Weights of a small transformer language model.
Architecture: RMSNorm before each block, rotary positions, biases on query, key and value, tied embeddings, attention and MLP in parallel.
Training: a variant of Muon for these matrices, 269M tokens, 8198 steps.
Each number is 500 + 40 x the weight over its row's rms, rounded and kept within 0 to 999. Layers, rows and columns count from 0. Numbers have three digits each. The size before them is the row's rms in percent of the matrix's.

# up: layer 3 MLP up, 1024x256, rms 0.0644, rows 422-456, columns 128-255
# down: layer 3 MLP down (transposed), 1024x256, rms 0.0215, rows 422-456, columns 128-255
# gate: layer 3 MLP gate, 1024x256, rms 0.0642, rows 423-457, columns 128-255
up422 096:537549417508540479499565489478532466533537559499567502485501423462413513477443554615505563492547584479493478431466509545559532488556460479479519490491504469503540562572456540508516577567497544484533533434477411458505450484553538508513470513554504466539510566444546564472547465571488437454521534472549490504464556497521545548533532464496459496493448519499475470478452489468557512500485
down422 100:523529488448440471525493521486465508470528515517542478502503433592469500483472493513503513482484498487438557462518551521512527599489501440515480469497533463569550517500475469501464528577512463495526476494425450550566487442460523483491461521426501544562501517476508459414507532496522528448507573551549472510501503500533543465508539490525510497337470541551477495486514514480449608523468
gate423 101:573503499492481555420573491491514442454531515430461545499491501501457511448475553559440477496504549549501486538510501490577494563528565507457517506527491524531496535422480546463509508492517547469549531556556453434459458493525481499520394488504594504503495443534548572578547429417476482529546515517563519487451518467495545580489534536541487504542576482469546499480508472514531447457529
up423 097:450511483508522469423466512543505476476469469435515489403515495507489495604504515470592523545517518462514499507540506484483507583502481494447488495453524465571581514444445536442516530574549572503467462433540497497502512492488528469462502467445511474405470460496483514532535567517480526507400443510482473508516508530432511520498556463420537499535508517542469493473485522487440524470563
down423 097:537475519424467485525521552507528578462545505471507468492463479498504482510531589567446483510460474518462533454494519434445542549436541472548495525483479489567520485431479431457519488488497559547490485529514467419559414507503486503521516575459571457529443429400471527540534439504536486496491517570502471537551486498498512486478582477529443446420514521494499453437482465488559493509545
gate424 101:538413436474520475496480476572572541502445529456461455475491451518496486522453481496501561531462477528521482563535555479510565503471528412507503541538499481525462441489450524465529541471477525525531442377486457510477551508582478535500406547492462453493463522514560523505488475488479538563516423490463541457494543504573542468551469519514519530519455522494502490490468431505470464532585
up424 111:447529458491464540550506477511482448443482491520504494458567509519425510499468474484517479491465497560496521531551555475479497477523519488537535508515491401489477498483470517458524483525492500510516471482527489434531524540475514525550516505454449461515528472422480531526514522545462524503515476542467438514452473470513450472502542528484442519511494558417516500486454526573489536514524
down424 101:471552501531455538524477502572531430528531481561557454514560560482481474502522477463542481548512476528474543522495483568506400498530556493567518388485540461540488547495440507524592493490431490458470497536534580455498478521436434508527531464472485482527470455360518463512506517471492560471510460485447429563463456447506508533472506509482497528555539500457468441497496493543433516497496
gate425 103:561555481487529448571496521508489525456525539474436511542473501550498513490532425453485422516495481502514541508520490497513531526499522529443423502532496583525468505505404505529474537408477523559505497483454505550421434477502466526595467499528493437510493453507485542528453493465454494484551439574552523440561467549578477520477466556521483450426495494447442459487548598537498552438521
up425 100:555520508509453491477574465476496549523442458499527456496510474458503436550470419560419541578518547497545453455507531528470504486500486451485475463428551545530531542479520411468486481559462538452458495516491451545511460540535512517464519534495477515490488502429490527580549517528510549410471529495517475482526557471477567516530485509460480557546527522551509571532450412510501522484522
down425 103:531561584497483500516478497506455468502532531489491412508450423432574503477508562477496512536495515506460537536478581503465514450447562455418437506496540524500469473539441502533525513402534497548496485468463501591501503452482516524529535556513513481480478489504495498483473535496410497552522463517500521505459485545537462487597464483469471413515456482477527520496530576474455435524450
gate426 097:551450565488500459502480537478514491413517508585495563509540490514579487510477456459495495435521481553532461461549474595511497563543504572501413519554476508462514443486509514494511458526505423494561505488415602464489494448423524533475514534446479518534545485514494497468513552575569516549521506554510488435539543489427479490525541518543512500465484512435479459522497482494500441472476
up426 093:476489459474508483490487530448536504509407521514494507434520544482475466474499474538459568461574490500406523559516493481450519525492583500490479450486530507450546401440523477481498480444488567480574553460451610498557525536522501570492489483507459496519498489457570566561532539508508565514486497459524486474572575483503576520470479490460499518588468516525513499537500534525513483453516
down426 095:595494459460488489489468512516465518500401510569459448552453539546554531457545500430512478498503504515502471534475481469471458519441514427496523552467460563458565408493462543460499574465506526581547485516484545509485471449467495548470518467514524533531526516537496462471527428489573495509439525589562544458510516452512510417512504504499518492506471479462431403508509449519476539466498
gate427 088:488490495474508439500448492577539484503506504443474550503549482487537454475440446478491518433507496523468499520485510520481514497530437587566529580470451542494516480533496518518469488581608448525526487524489539514550551517526460554481462586502437505479517504512501460479474532532492590550550507505542507475557459474463615536536505518474499546517493430543462525508437469441434415567458
up427 094:497541502472507536545463512519477446443437445429489540509596543545492528501496478448464429502532499551458518491564496479504499480531475480469486527496465480506516478490455542484525565545456526541506492535463507572493480535493494551475491552492455461489550525488466524507450533514478513418522519492469517504523491452458536548497536539461441515442506474461490561510495490514522488542407
down427 105:499561532523557528496521590455465485490446468526490460454540530506472516551600425488458487507549490487448531558583502517538463543497587440541469466519488449541565487419475552474461572477430582486486453468496503496467474506464497471434522556408557488476509516519505533455522428432466466426512467494497487469470472448524445514528551474469452470474525541501511532512537469532570538507486
gate428 101:447509386445458494480509529480481483461470562566508503489566536412492539466526485498542519475519489463500496490502488519479576561496452482521493483431520479424530482476557576522524566550453512516472458445485558506582494524512473540481441549491450454510585517489449533514541495458543560481580562495554437501584469507506548479535562536481502522459504540543541464555476515551469442555560
up428 099:528567451464479478539450528453524434475499523504519530520488471477458525479533474497490481532495523465558517462462500505537488480518467459492510563434431491469498495465533506478564531515461542423510545453507478446456476496492473431582460469519470404503473523516543519497506559513605451529541538534585497539463469447582457477488567561430487537418499586526572459500432507532608462567525
down428 100:438500512500482510427438473497498489418534531523429581506516550496493528527492528511572472494520478428496528474467468467513484489462488552462518472581553479531499453551506587498558509544432436538570539564517521523513502455512476445480457538451462514424484523458523500458470556467509458520471547557534501496520494447445487527428469554464503531530416469545487497503539534482516535490497
gate429 099:511509476457527531446516483431520505475511507447488478498595531560536576564523496470460512504461473493462476543547453563512497507508492494497487477431516494473556462402501478480487503476456431532494454533519566509501428484575536570498466523481526474594509539519391430548478461528459455582509543497505497510501471516546488479459439531499460510547507540539505466534528409526563442470513
up429 096:459513508577502385475464525443508510544452482446462448501488472519536471462512531467493451604459557516482503424454509484503453498538422520515511505456505449474458498555426527461470501525453442473467518561551453476482473464509512603469530473469495525521502539552501491518480533469478502465423420505475499511517530503449470497450499531511434513556633495462517510518480486551485383482520
down429 101:498480527519547497508378523465537479619492474554499501487465461514495531483549428521521512477506559483453523427500559448471530479499472489526532496513560451560501506553435604595471555491583532490504499525549468524536452550482467452502517555454494536489446544506568524516458467557574462512445468500489536493464512527425493517544443440431433463483488459483445518470510542490537471476518
gate430 095:492537468433454492436526471509484512482445466493521485569467483526494551605535587390544464531496583500511535545493506449529511429531489529465468495450510473547549503520471493499518459437475533500478438513484560521463439510503468554462504392502500436489437473469493500519556577465521501565535462473533561514518465472508507481494546536483500437488548584488456492456520512479534399534523
up430 097:488556505451546505494446485514511483474483560435491520404493478474536495513535597471429456433519437529455454503492505470498540468488529499457474515564461578545467512498495504515477523456524496547501522406481508503425470485532452445491456431514495453483488488522479482472563541548494490484488455394515476455487445481479532560534481493473589542492526547496451527466445457535469470517515
down430 096:472500497450463530530475491527519492461492524505500464401507528497497488474546480499436489443532500519522525533535509548503506499443533516486467379482478505494467491481480422460558519475502415548562544439455533581456537469478597545537504422513560479501529461554535497585458467560433543471589472451559499451399505471546519508557490498522516473576509525468466548451454512548503552415506
gate431 100:514546511471560491431522449532487507486498496473501497453471451492594490453511539498470519496469552501479509491472523559506498470518467456526614555562474519513530461521542495509510552414526491465513556473549552566465499484439531521465471517550476501541447583453508541416530453451492559484514505531491466381514458521562391483443543540454502518483525485495495546537507523573475526495476
up431 103:465508542466502553507535536448527488496467548496570535456502563579382440488506478551486465542549444485486497502469526459547460531507501424472487527490511489511492497506494537406472558523519545526512472565536494522497517451490543460499543508467533524479531488521508463520517475514534521501479438534485513534443457470563491535549469536530499555473528471472507554519551506464540517526518
down431 098:503499475426515478441514498477527492492433548478591520469499480463481426478567623450538524539490464547540497535525499461489500538576539418484521488541488489510506515541517540554489502487576480556546558491533514508455478538506507483588458481464502502471500532470481502604480451469503498442442430567442477498466501524481502521562433520585510498480559448517568568511523501494447524497528
gate432 098:495531481451506463459501501537508497535482469493518527491473508519595540493552481520458513519566520487539537414461484487484490441450522515442454600538514482498433491488514558547497474554462501528528505578543468496502532530547472448476451507492566415528487523525408485489526539553522498520519493532480517531448517520521403491441517466461528438555435465546532505518506519478472537522525
up432 096:471496533543546557499464438506562606461420533511438534449470449519540509489492432523463486539427507492476524462448462556499488568509479459507549450470506490533472545511555455458497476502414526576467498490493504531555494514448562499531517525512548548487439493411527448506512512467493484421518465498434592497493514482490508490472450484517558452466544493453470498475520473490511448516593
down432 097:479555426455477496536504529469414450502480499531528492523567518441464424422478533489565559500549471501480447547535492487519530525521496483494545468500523473524462497525460533493427572529548489502556369514495508477482488507554455538577538483491478505506446482563522514526527412524469555547425479533547525539555476576508461484549483465505454539463529487506563532536530505481529485452494
gate433 104:488490494483519451533495494449489488434489450457438488516524617496558517427504482546526575439504506462534459496527488502477480505498477497548495581544499521530525578486502519451548585475503495559524506520518482468512526479514482463515485492470497536569523412506553506485510450491472567455509553546457434529498481509535510515560506509470538462547490496521454462528455454501573481484494
up433 101:536331424541531481473529532505494464478557478446483543456449504463532515537495463526519492559542544542477524518475538519504560586467448476452395486449486395499439504481444523531528493500530464469470459428517512565473482522533452492489562548466522508444571488555499475493479475491535510519526466450454486410563510503470531499499474512497492424440516475464440476452508545502523488489491
down433 101:441462460401520541517517453509495500468494470483511529520553515547537539505479472527550624493471531446571479537500533445447537485503503458492476517443498457559537469466540530494473498532514577455576523504572449443525500493465455492448550521450457529504435525460495538507431486481532533463519481591482547462514471434541484525518547444485533447508513486440481495579445499465527508489447
gate434 096:521529487464501530421484507502461530486478484591490452412445507529456506507495486480501509572419461503544513543429490451554524534471508546548460543510473540520498507532434496497528481521540503512513478485465506510465459505538421514441545481504486590425494545464465498543435447379514502482539522431500482471443473542529512556567474537540562491509491590430520564506506472501532495516491
up434 100:489520424519487531466527509528499522416529443553457546497463560442387549568590477511476509494510447474522476553530468504514510605486500539519513483497607419563408448475517482554524587485524506488526450481511498478421538534486443582474535457481412609500523458535480529582542475440536506425476480462484463460483499531455524517484507445555494455378513568494515503534546533487456521477460
down434 099:514472498582523501461529500481464523579481556571504545521524528516421506513459466552482527489451484479508542459518525425526539556493514612519525499480502404534451469506621608503482559462464507549533547478466483504513477489459487481463509493520550498535496494517501443496602515470517541479499502511581465512482602538550485548499486531605528495452410458511525507549509518489573442511488
gate435 103:564565542445500440443529509535533489465523490487508460457557510531466544478471516545461535511517510447565467529541415469488533514523506503548489587492499510531490448479511468528495476536478470466480460500487477457557517503464515472481518500505529427528579528463628501445445513454493487464478485482477549536532519507459484469509466523445551438460484469526453459416484446428508431495519
up435 103:514523484539461541588412493482474466542491521534534506547453443556501473481504507386474500497537535529511569507411467478547512530456494502512576494502488492524493471457467504432486524469538513452465541576564518515413464504515531561511411473483517440498468538465501499475532511539509501538482530542491537444434451460495499575502564595532552532519453432563558548516521552548523432481556
down435 104:546536481555470466504461467463538463501515525534499520528550465487512427550525590479495468462513503509499533460448491541544525553419498460448494493546482484542476535566449471475477563524537561504504536529563523525468436545492512490500454513497493572528423521502507453502486496475424520463509488533488464518508470452488466487529576476544559501578449433478589471482534494564422467454416
gate436 106:608496489469512437448515489513543567561496404488472541559540496443507518540566531499512520536485454521537479504499540504520473476406545466485534497498536514451499484480540455570467566514501476487487443472550514490518546527498403465472598576503538530531501444515531491478485490508487476511503527530525478448468531488479533478522493410465494489531480434551636518440489500526579407570454
up436 099:450551527508441480501509449510529430572546458534454516475429531582524456459481505475475516492528540492533480515495479526466501453566423547463450547532544469510474497508565523417532496500516475542488440543513490456487459481506554554547501478431472511495482440455556459429496518470494528478485544543524470476502533547433502450544493528500510517380433449455518451479587434461449527448454
down436 102:500506516484548558529431447443544538493544484456461454554482478624507491549551557412518489520572557519485521528497513455481485464567472507475541462524463543465532533461531420495542409454494471446512520470430459555500499453554456511515539514468458458484506536544457430426528458512537467493538509504508534507498516558474455475426473466487538496491466547490492472528555481527502625472566
gate437 100:531479477522407516497531520554530497480506510508421451515505545514516469433454536524505529517493466465478492542552538427520479547521489538487493517528495494454506421532540493484495516477558577525563441468473549523539497514518483492434553470562457504475554507497502516547459427491475454551453424469485517456508486495484503518505444500439518419487446506574507504531527511502485511524520
up437 102:476498505533479494418493501572428460517475536477437535481457512510451464508471512541448506459571513527459519485491493373514575571547532578500500403495443494507448476458498464533507557419490520518457475471434510466532516533474551482544447556536528511435535453493522567483459439505461542488547489509570471543491496494552511469454474457531492466427460494481516542429491450463477512496460
down437 100:533470524485541467481432427362566509522431548528527522469559515526552507512549488519506512508534559505487465462539461492462474497513526517452477534459459493543499529488494501496517429487559481465456546508424465543506548424483501466505597486494552492510524463521518553484512469522502499471476490546578551569478555465449521536551468545522482465451546394478486486448562491541482461454546
gate438 096:508516533602457485426501485460482490507536439525482500471453466590511508481482555479425543515517525513516533501463491518494533462495530547449508479484525408452485474539429506451513556450495465574499532496456547491518463475484561472523550500537524510436442499501434466508544521537521537484459536512574522510475494484462481498491527449528571456516533443475581558568520464409485466519487
up438 104:541537520451493511513498522502549442486509495440523561525571504466561524554513430592504498485490506547542464513532514486514493533518529407529512507478439470626516401496475456526470526540571490524546431518552549468501469437541441552455430501429522432560490444480560459517493489545499467508527484495487584498494534499558476520525495506486506494527421533517502548518517489528506597503513
down438 101:531538500519582520514464481520454545514524486472503629542496488529550524554507507585539502552527495518471548564524531513484547501475559436512487519460555458522502479496499499531465469507571569612543483497548527514526511467546472514531478523464494420555506481434483474502468521489546514484457554512561465492461482529485510568534519532525471563547443510526530546551442472476510501485426
gate439 094:509488451569478524496516529555538489511601392482452351499533490483432484471524543473496446511507548463517484499498516496450552577481534421454429555452512508506479471562514451503503475514498508505548448482487519468483489470513464514457501551496579521453490489479493483479479560457460503527466542456528504483513438524546502476551483514562520553466529564558503434578501451489545445458519
up439 100:493476512463554509496494537519451496476426486521518545553526470504495446496492498517448518475541444475540470482469506487464519457515548529489549568553482471504466486459479538529473497548541593499473491500489568543470492544523514500467550408459474522510495458541499513564473511428521580446446516451580509476488531474499498520442475431442522492483473451533481451496525564501517486551446
down439 100:534508509509534483525449561527478439544505550437565525476473525458505465458478497458446522446448470517600544573446551445435518468490517378440527511516464514537508558444528514466589482497467459541488495506445454518560455489458454516539462459498525533530528565483490525480544451553489566434477454491479529493549510556498485503448552501452460501459414550547468506484499520487542470399491
gate440 105:539617488509492529419502513445553530565459512489531537537510479559552485536572508509573572531528527491529548532534552532451439473455517556552476492482542419510495542486463553540506445471483465529470447428444511440514518537444479484476518428537540501560478532498587499469596563510527524521486527490555475476480561476522489577475528420490466491502545532495553501582515551463490522552502
up440 106:565522462437507543458436526466459435453429539512565483484468420531528547548503487457507569455520502494406525585530550575466491537524511508502495557432500431557550427484533469538560491528472494492486521474545479460494466493471465492478524461454501499505499508562492479522474534494478478508528584495516510533473502477469483467512436568499437519493491400580495518483501492513485475472521
down440 108:514517485496502515526500475557479491550496522499554501523459419539487445555493547490564531469570533539524576598575543489489497549529465567476446522496481485429545538532514465448589450496497494494442481472442540517480502451405461551425554477509567465449483527510437513564559473467489458514484526524561512496507509462491530465475498517579498467454444462554517511511477550470439454536564
gate441 109:473482429499436489464506563468538576542452506447461465486568448464456550507484544475492500531514405554479550450469490534520456503497482528565455531481481524515423510507560526514484428497555499531503481484544419536476539536483508482540440542543477490551461506553518410464499554530512462485596485434485461448448522547531553531496503432531517489530506530427526528541550361506516469516497
up441 114:479500483571497563495541533467441554442574501522540487545550479513492468542485540495515514527558567467485515526472446518517514579532480564491429436603522454503527519522428595490449445545475486544456497528555511505498459517571438511524540481503433557470432532551466466459538507524517472474470484504505476507426561512494473492538481550463558483491494506449492495548509493489512512500483
down441 105:512453460456426511563510507497564525557489572500558490444488499487517539488498543473519482454428517511529470438488522486501517451524498478471512445490470524500492458562541543491543536481449585516548487525477505426547520385549520538475469488493597490495510506467458506525470548505622448571504514523496522415509465446512515490480547496554517443495464517572507449459495590503449429498421
gate442 093:483552523451535465517468560492534486593459461519451396571459401503555551473609489475580524508463523482480526530466463527493517485553540570537572481490483494567539546505510547488492509471492562443519478468465519480516540474525467583474463458469453552528534479460468582523499570499545504527575540481497512493486507470484515555545501525448486482527530575497451473492535435475534480566439
up442 101:549535488525522537500433451547473436502459569456537483485492560506488477452458536466521477421506503427541476583462536456494463508512531462448541429454567515476570461492538530494528535479425543535575509475483497467446568479516555487414467434517533491444549536508561489494560530475606434606533468495480503483494520506532513521479499476541519460505436522465508455508536484550547468503503
down442 102:538510518469533479504498516488457564481483497446523497499486535499529483485521504536472455592548422547461542487589444474435511453436464546493494504602433531442504489566470463501533468515536463511506482442565503562459476408458521537627463430535460471600519566519520472527450512524479554432503578462508459564472504534479547466553438555564541491527469497571474495458458558555544472494480
gate443 092:520509512487480452453514518470554501583460483468455486506483545574536496484544450519437525614449501482521482508500554535606484487441493576478481461424458511535496514557532453512480519509525484457459544516518455512462545456420496505505488493451436488569557449473469561485534515497529509491512542448480538449455424527570477502494533511533466488533433528448486510528403441459508498469551
up443 089:468470519498496436538437438509553455451487502446447537515472453470472527493496555497532515459526481533430492453560518500493540462528622458491464484528507530467508472466488527463460532490412495590474483484514613519443512519533519491566559528487551498486461509547439503489484560494401438458466434535428480489561460405417545534543528474494499474467524482527474484458578496490550537446550
down443 093:509571510507552491532431496505451426414439467534512514450564541522484469470496515462482531430496576433492496509532496498501498493564456506550536469489501489487472451511483560534526535563510536521544432506502546441557532495526480573481520591526471472548465527529533503500510470479510458543507483497417448512495526518426472472525464442486468436507522513552494478484580561473526517480488
gate444 094:548582482462523557495564558440552496517491578476525509507564521521562477518549576478555567486532569458472467478503487553536462521485508463451539471457506518488498530489462506536533532467574494470463552454495470590525502535451524514628440529479506559518499465516427475509495487473555543606550430441507473431449517456411482499468522518602495534497508520559552472519543488496532536556488
up444 101:502523520515465436445458441522427554505513429533501469540478516485483519565498457538486463532455449512482484536458502583534519484566548495430488472567472456485489448544478529455481506532486488551536486566550520473517480465493387474443565482547522517476512615479503486506520408577533497471469500556529542522516460555530519468539483485531445537553534500470445499491529480489485550543534
down444 103:554517468496465514549471488543525527508504508511529464538493497463538490556560516489483532521527441516492413466444505493528496499551500531484495527478492443476472504528493482530458493543504515573482532518521517584498482604402441527510555485565569512544492503487494437553488439515545514509526445536469506537511492598443436519583500511474443533494537563465496455454514509439547522533492
gate445 097:463488561444577499468530530515544517535447499483525463521500568563443526439451517442508530497529522456509603513498521480590547563586452495505504454535551484602489501456485505535484456574522470541486527485515459508529514450441446527516457532536504498510483570438457570506458489431523497456548505532512512532539525539495582464568513577530513490524470586473468515533495543474498471496521
up445 097:491467531493507519471487474464502524452496445498518471494497558519440572508440533456481465562515523481470543479511467492520508541491456430515518503560513456519482533521497516574511391476511468512453466507475409472521563519464468589524481523571538523462442503518477550414516492511496510562470538540478507472521550582483538499564555607507522424464564515465489499511526495520501507489509
down445 098:562489490524432529476493449461479489481539526462473523490490535570481498451516544470504482505511520477480505456498417443503558520484394555515490555484509510515509523485522544523467457545563484456460527451542542537445533433483511423468522554558503436485482524530604499467469549445483497536483592529452471510470467492514514503543482569529511488551476488492446514522469536479461522485548
gate446 099:457536476532523565532488442548472477548500495480457556410504495442548468536548469507487460422569478520443479502562537552504554513525574536469492500505514496510536476483531473494484473462494444484477404484480524453522460385446513425432508473587444566495490490517548454548525502497485485443510502559568458457501503565521571569558491500514493458535427527522566448514482563516616496511546
up446 097:502497428519504501487494464476451501447525558498551494483516487473492466473492518449563567461441517488501507483479565448560516500435388474443477532457533450518428498464542568489514522462475528564528469474550488490510526548494522491536469562548510546531465518505540492499486518509472525505489479515480503537549539515536510481480474476533517523434429517541453462520488419545471573513530
down446 103:489517491457522477470516460512512486469487493449577516481491468489491495523543461496507569508523501530494508568499508522538502570440478468426515527477451477486444453449496528560571544463459559532548493484540512530435523540508495562478488523441546532610479464547538452496551457449548541457454592575444488511546374397520556403500507477442512473440470537428509431514501405507459509458495
gate447 101:506458495573557530508483467547478477487485434481436514466572504546508531475525491547521468543427537462459525537554433461502492469497516583499414581536513514408533512511475447548531552526563536482498530506425495497458513490535464554521498470491527579432462447508576481492507527507457600589504524537489442485553512524480522482518486474458520535476506458571488491460474506482431456447546
up447 098:473499495488496549476463502478434474536477468476531475404520481476503421516525646433529486548458507538436521446531465441488537493481476534458569429577506509455493504498471447458500425504458523496580537530507455451480468478563444492529555514514452489419538527547444478517509511483554587572548487530424491514472545511521454499509542481485495528488517473514456463462458410489498467499484
down447 097:433526510585432468504496475546491524495477565497452484526499455480481466436521491499439556490511450461617516439545494501523543541526483484535538530471479499550509560469532468448472404443515440473451586478530512546572495564492550450498478478523507526495475444486510504459465519492462412415363527498493507534486459429488543491521425490496456580537482566530554486639476517567548571544486
gate448 095:516499475438500460441504490504526449442481477417513460532499538490420472510541542488518515483455554490488616509534519482571473514475489523515611493497465503534502472543483450526469462531401432487501528520478490551451479479508502546553426545531542528521523533533496470506491555483445454463486556517448534506544477531508534450495466507553498502500504494580449517490556453486526566477481
up448 099:492486472562508499505463479503487515496563513576475529526470507505479535548467511614503530498457429482532449577471510477523523451494519469503471457465503454539636549551468484562556561587510480531447506480481484480517501493549569570487488476449491430482569401458591482489477515503508459491440515542413489572392511507459474514486516508498553471474412468459541435498528577452466516524524
down448 097:467429545551490575379505475460406501471474498474420544539422438527464542460470513549544496533461448464474559549464467518530458494508557407514445456408531489500490489517516403470476514506530555551491544522508505482433504516483544489449513486532423482510498451475506459465500513473519501441468533452450457496468542522454529496521443482497523522534504570544405454507504463489417496624531
gate449 095:506488521470556576548483495517461527413550517430444562507461458477531568536562529531476478464550515520496530482477529444498549492488473492517403546529447453519527492514472537474586497479534496526546551542523477550485562517443469540481525436591487463468426489450529526541497566459473518541438470493489527484465532505478602446599493500559585535517487535502505451539402520509539462458545
up449 104:588506543535479513429558513548570482480524473480514558436513478511486504556470481458501429490560514492482441449452470472458520466484528435495494486506525544462531463554534513533470441453565539480523504517495495543516554516484516517506397466475498448497466496504490511515466516519580532540515453520535558481450451511552525463507428494545475531518573548421538439480507518516487467444450
down449 102:498484511556580503415585505448473468483511522431487552422521490432486504522556512555460478513527541507503532536472482525493550494454498452491522406494471527479528513562523460497464444478550507543554493445434448593510557551412481546430459507461543488472452471525469520537475543540568586524520431519575555478432493535482546466497416542467524533472475522446473452514453469531421507507438
gate450 103:561491485505463448500527431542484458486478427511542437407502583479450519390495483509502525541501502511468503513513418526457472558494453511469576471474435520481461492546511544470463555537502531507539509501529491401453514457574511516501497485540469507515428585492537511499496486418525493559462526484570460529561507472541435538481405488509488502478526492554488503557512462467482463476506
up450 097:531491547477502536428600445494533472531479571546537548526468461548472545428490517530496543497556490534534482434521463552528510559528511542527542508465506537468504543522487542490468527534482465500462447548470522534558445439452517609549572468449504522442525551535486469473458590509526538567576518494476487450589544530498474432557429493528490520551490497519567577450550522513521490417533
down450 098:479493538508534433529445466527507445400553527532457502462480512463461401528559451478510478473439490505495472497491494411532449473431517449523510518546438527475580519580421524520481474550485523517546496500505498516536499472458472476428507450515503503578482557498458516501494414435460478496507482446510484501476515415543486479432497440531515551407525500522464507487458468483457513551519
gate451 089:504508543487451527468547430508564448542515541497474499515452506540557475581571537532573450540523544491549498455522443521576504526483484498444459523487486474526536466416470501512502453504568512600486558526494437545508491522526508531524452590495484530532593510517504478542434424516493494515494472433463489501578474564371547532486521468479530508533471518503490523544510388517543431517461
up451 096:596524477528550516478491464509449446545465472533478445482505537420529426464521522485494461484498531525538443483511516508465498515514506539512432603496523513452508493466464512510465512437524520508473492531440421475509551484527576459543504471481527418525497542516554444488423509531541565506585471513486468523504431488469487611482519517438468452485443513523521454466500489566521538514505
down451 096:517490464496526531546566531468478494504451499504527469573442441465514492461524520600582544499501563519583553535493482508491501526471522507504512510417472544463494584477484430474519520512461460474477466477534479494454443440491459548512496524488411483465507459579454487499530437498507404522597489453517507494548577487535502507496442484547430570462553479453489510395474570480513447461482
gate452 106:444512517521511432591538538527493440562540448540560448558511552527447551476489566514474523521537532471534534488469533515462471500523503432449467512515495542585571476550596501551483482474518481442472469472540605459584470461510542477539509476554474433487519512485595484438523442439541483579419590485447478460410517517481527540467472440509524492523466501472496563448566490415494480601492
up452 098:490502449528543513518531450509443475559425517495518547529500489486485450562450455542453512487483510578517580533504476499501477509461439449505520449514509499406459531541536560527450452458456543535590431542469477532461499532484530465473479491514512457487451494475454510508515484522401453477507446537532523528559546556448507450482516509407518508555481504546566487451536474484544564536489
down452 100:528517451521480570451474501499644561485454505544537468462529437497426442517544479451552493527510440558471496490498520525504500461429510479432474496545545489504495594514547458448494410531508497487513547521469475459470551548515483374521482515516519524480457506492505513545412569520502400476482463523489538485454424480537469489517540475411541492502487491576534529551510483447460517522553
gate453 101:508509486532519426543530515459451450456544522506507489591505506491519496496557497541481472484483516496440507512484538582432562503467516532544461460489431550506503558496418545567521471438441498536587517518556456554534513448469423559482500526466475509587516413468579443484476612499536482481487456516484509529513508570479505528509481563415483513514539506462585501474530515528505504441452
up453 099:521492497422457469445486505451529447465533430500442555449494534516581567565529468466596453520492517515508483589541556563413466478471451565509479499455454418544473504492512537532510458463487467498491569494548550515571435477490453561496516477536522558487535505528435566494482512529474498465521514476483479554543505460476525427524469580465528493460547493478492500461562580471460443515514
down453 100:405461529546551513518515475450462459496504435589506450493501491466526551575481519506487516411443553528407509537557468589550514511528490516551536443494452476499487504509573525468500453551465486502493525494573544494546538501489471480442498503511490528549491482492461395478470643499466459506450474510502537492551532491517545521570502537442543545573538393433562505526506561487548523477517
gate454 101:459542490500479402512447551494496511483503433476544498481525507454517553527528427535488486471533531538441483487459525551462464550505465510533530511503581450540414552547444501531494544549527535451387466574546487486468492464512438447513510521526521420470448536484476438499437458540447493449484493447515526480460465472626438431466509476528492464564477479487505484461436391509510476515514
up454 108:560443563528482526502527488497527476502523529426397472425563437525505519464519470485491561413506523554482522463565486535485554480482515469526547568575436527527475487527455460453544481495520478515528485532479469448546503516438535521507561494490521471502561526492490454571489488552535522431487467463460475585511538476585464477552505529438602534459456515511463513529482499450532544508512
down454 102:539457554502437494469505527468452499464537564486526550483508505495427526497572464455477501513494505476446502547453469539469510484460442520508416499429471533452497509516456565493487512517443508425489545555468542518535450485551440448503444473583482461570438545494438504475518461532495473527453446459569536479464487540502492525561520487502509387548454460527566439558506459463570499478454
gate455 105:486451477453532549484526521459516522576504503471474518497495506492546551545521483477479423554528477561483502484525497459479528500500526445554493530504506497561523442501460524531528484513521504568530470524586469534546530529473497493506486497464557513543465473485501518540475439474529521479473458509454455526399495585538498446463508456509498577562440504516476479549515463506520547497525
up455 113:533509501501471484483542573533523547568485514539477557554590519482491582527444438467486456425516470494436442494493533445500548420470533543473471490449504424421493519459498516449522545493525479547485443531501502497484469487604487526508481564526517478456433506458500495544456501490482475512452445514513443578518500542481515502492557471458446543487510468481489463517547432502476522551447
down455 110:567533527477521475455553550433462487423512479546511501517467517498528508530466532409463588444541492493440481448507453527510456531461490562447414485490487462558511549553514458455555526571511456537542631467544556542496519414563540475509485537543531451494459493478486493543483474524420529529529497574550496496609501533486532464535510523544534540484479499499494456462508539539479454517438
gate456 106:555511447476548444516519560509462445568504500483517507544525586542513472483480448538466503451521501529475510539475544499566511412503395428556527537513534478514564514548523547485467545469483445543589544502541571445420517548513506500508418509583454450459496605447508511534520443549545526464464474510530503531555598526513475465557526529491477493559504440555492527532472515453522524494555
up456 104:464482480508449577474514471491508477488486485503557439428480474437507474472421486406500535492399526480399545495511399517511516501548481550525478441503502525489507516514536459467473456484462535448493504466565471527524517516563451510476532507468461433554487518471483417453471448522513490504540534530512446484509421407502480510509499506504470449421452484432475486479517463462496453503526
down456 102:453455528531478587450508472517467515492433482490468523463565460457528513493487455456477487466538558529431572501476563458498551489553500539537493415499445491443486509473496466425434490526518508502479481482548506560515466496554499447435478518415499488367495515489582491488484434492480474435489465476393476471482478516514515532542531483477452585497541469463430538552539432486514408491529
gate457 106:561536587571444524428517461523478517508490532410519537462520514428533517430495550476530526485514490523525594487503550509505483552491411544496464525465461482564509442519562491518428545497554525463454525457463493508510498471450519462497524470535573561492479473519505553483505518409492595563527495530421480462513503512558531464456489492459475541585535529428499534526453517480483541529568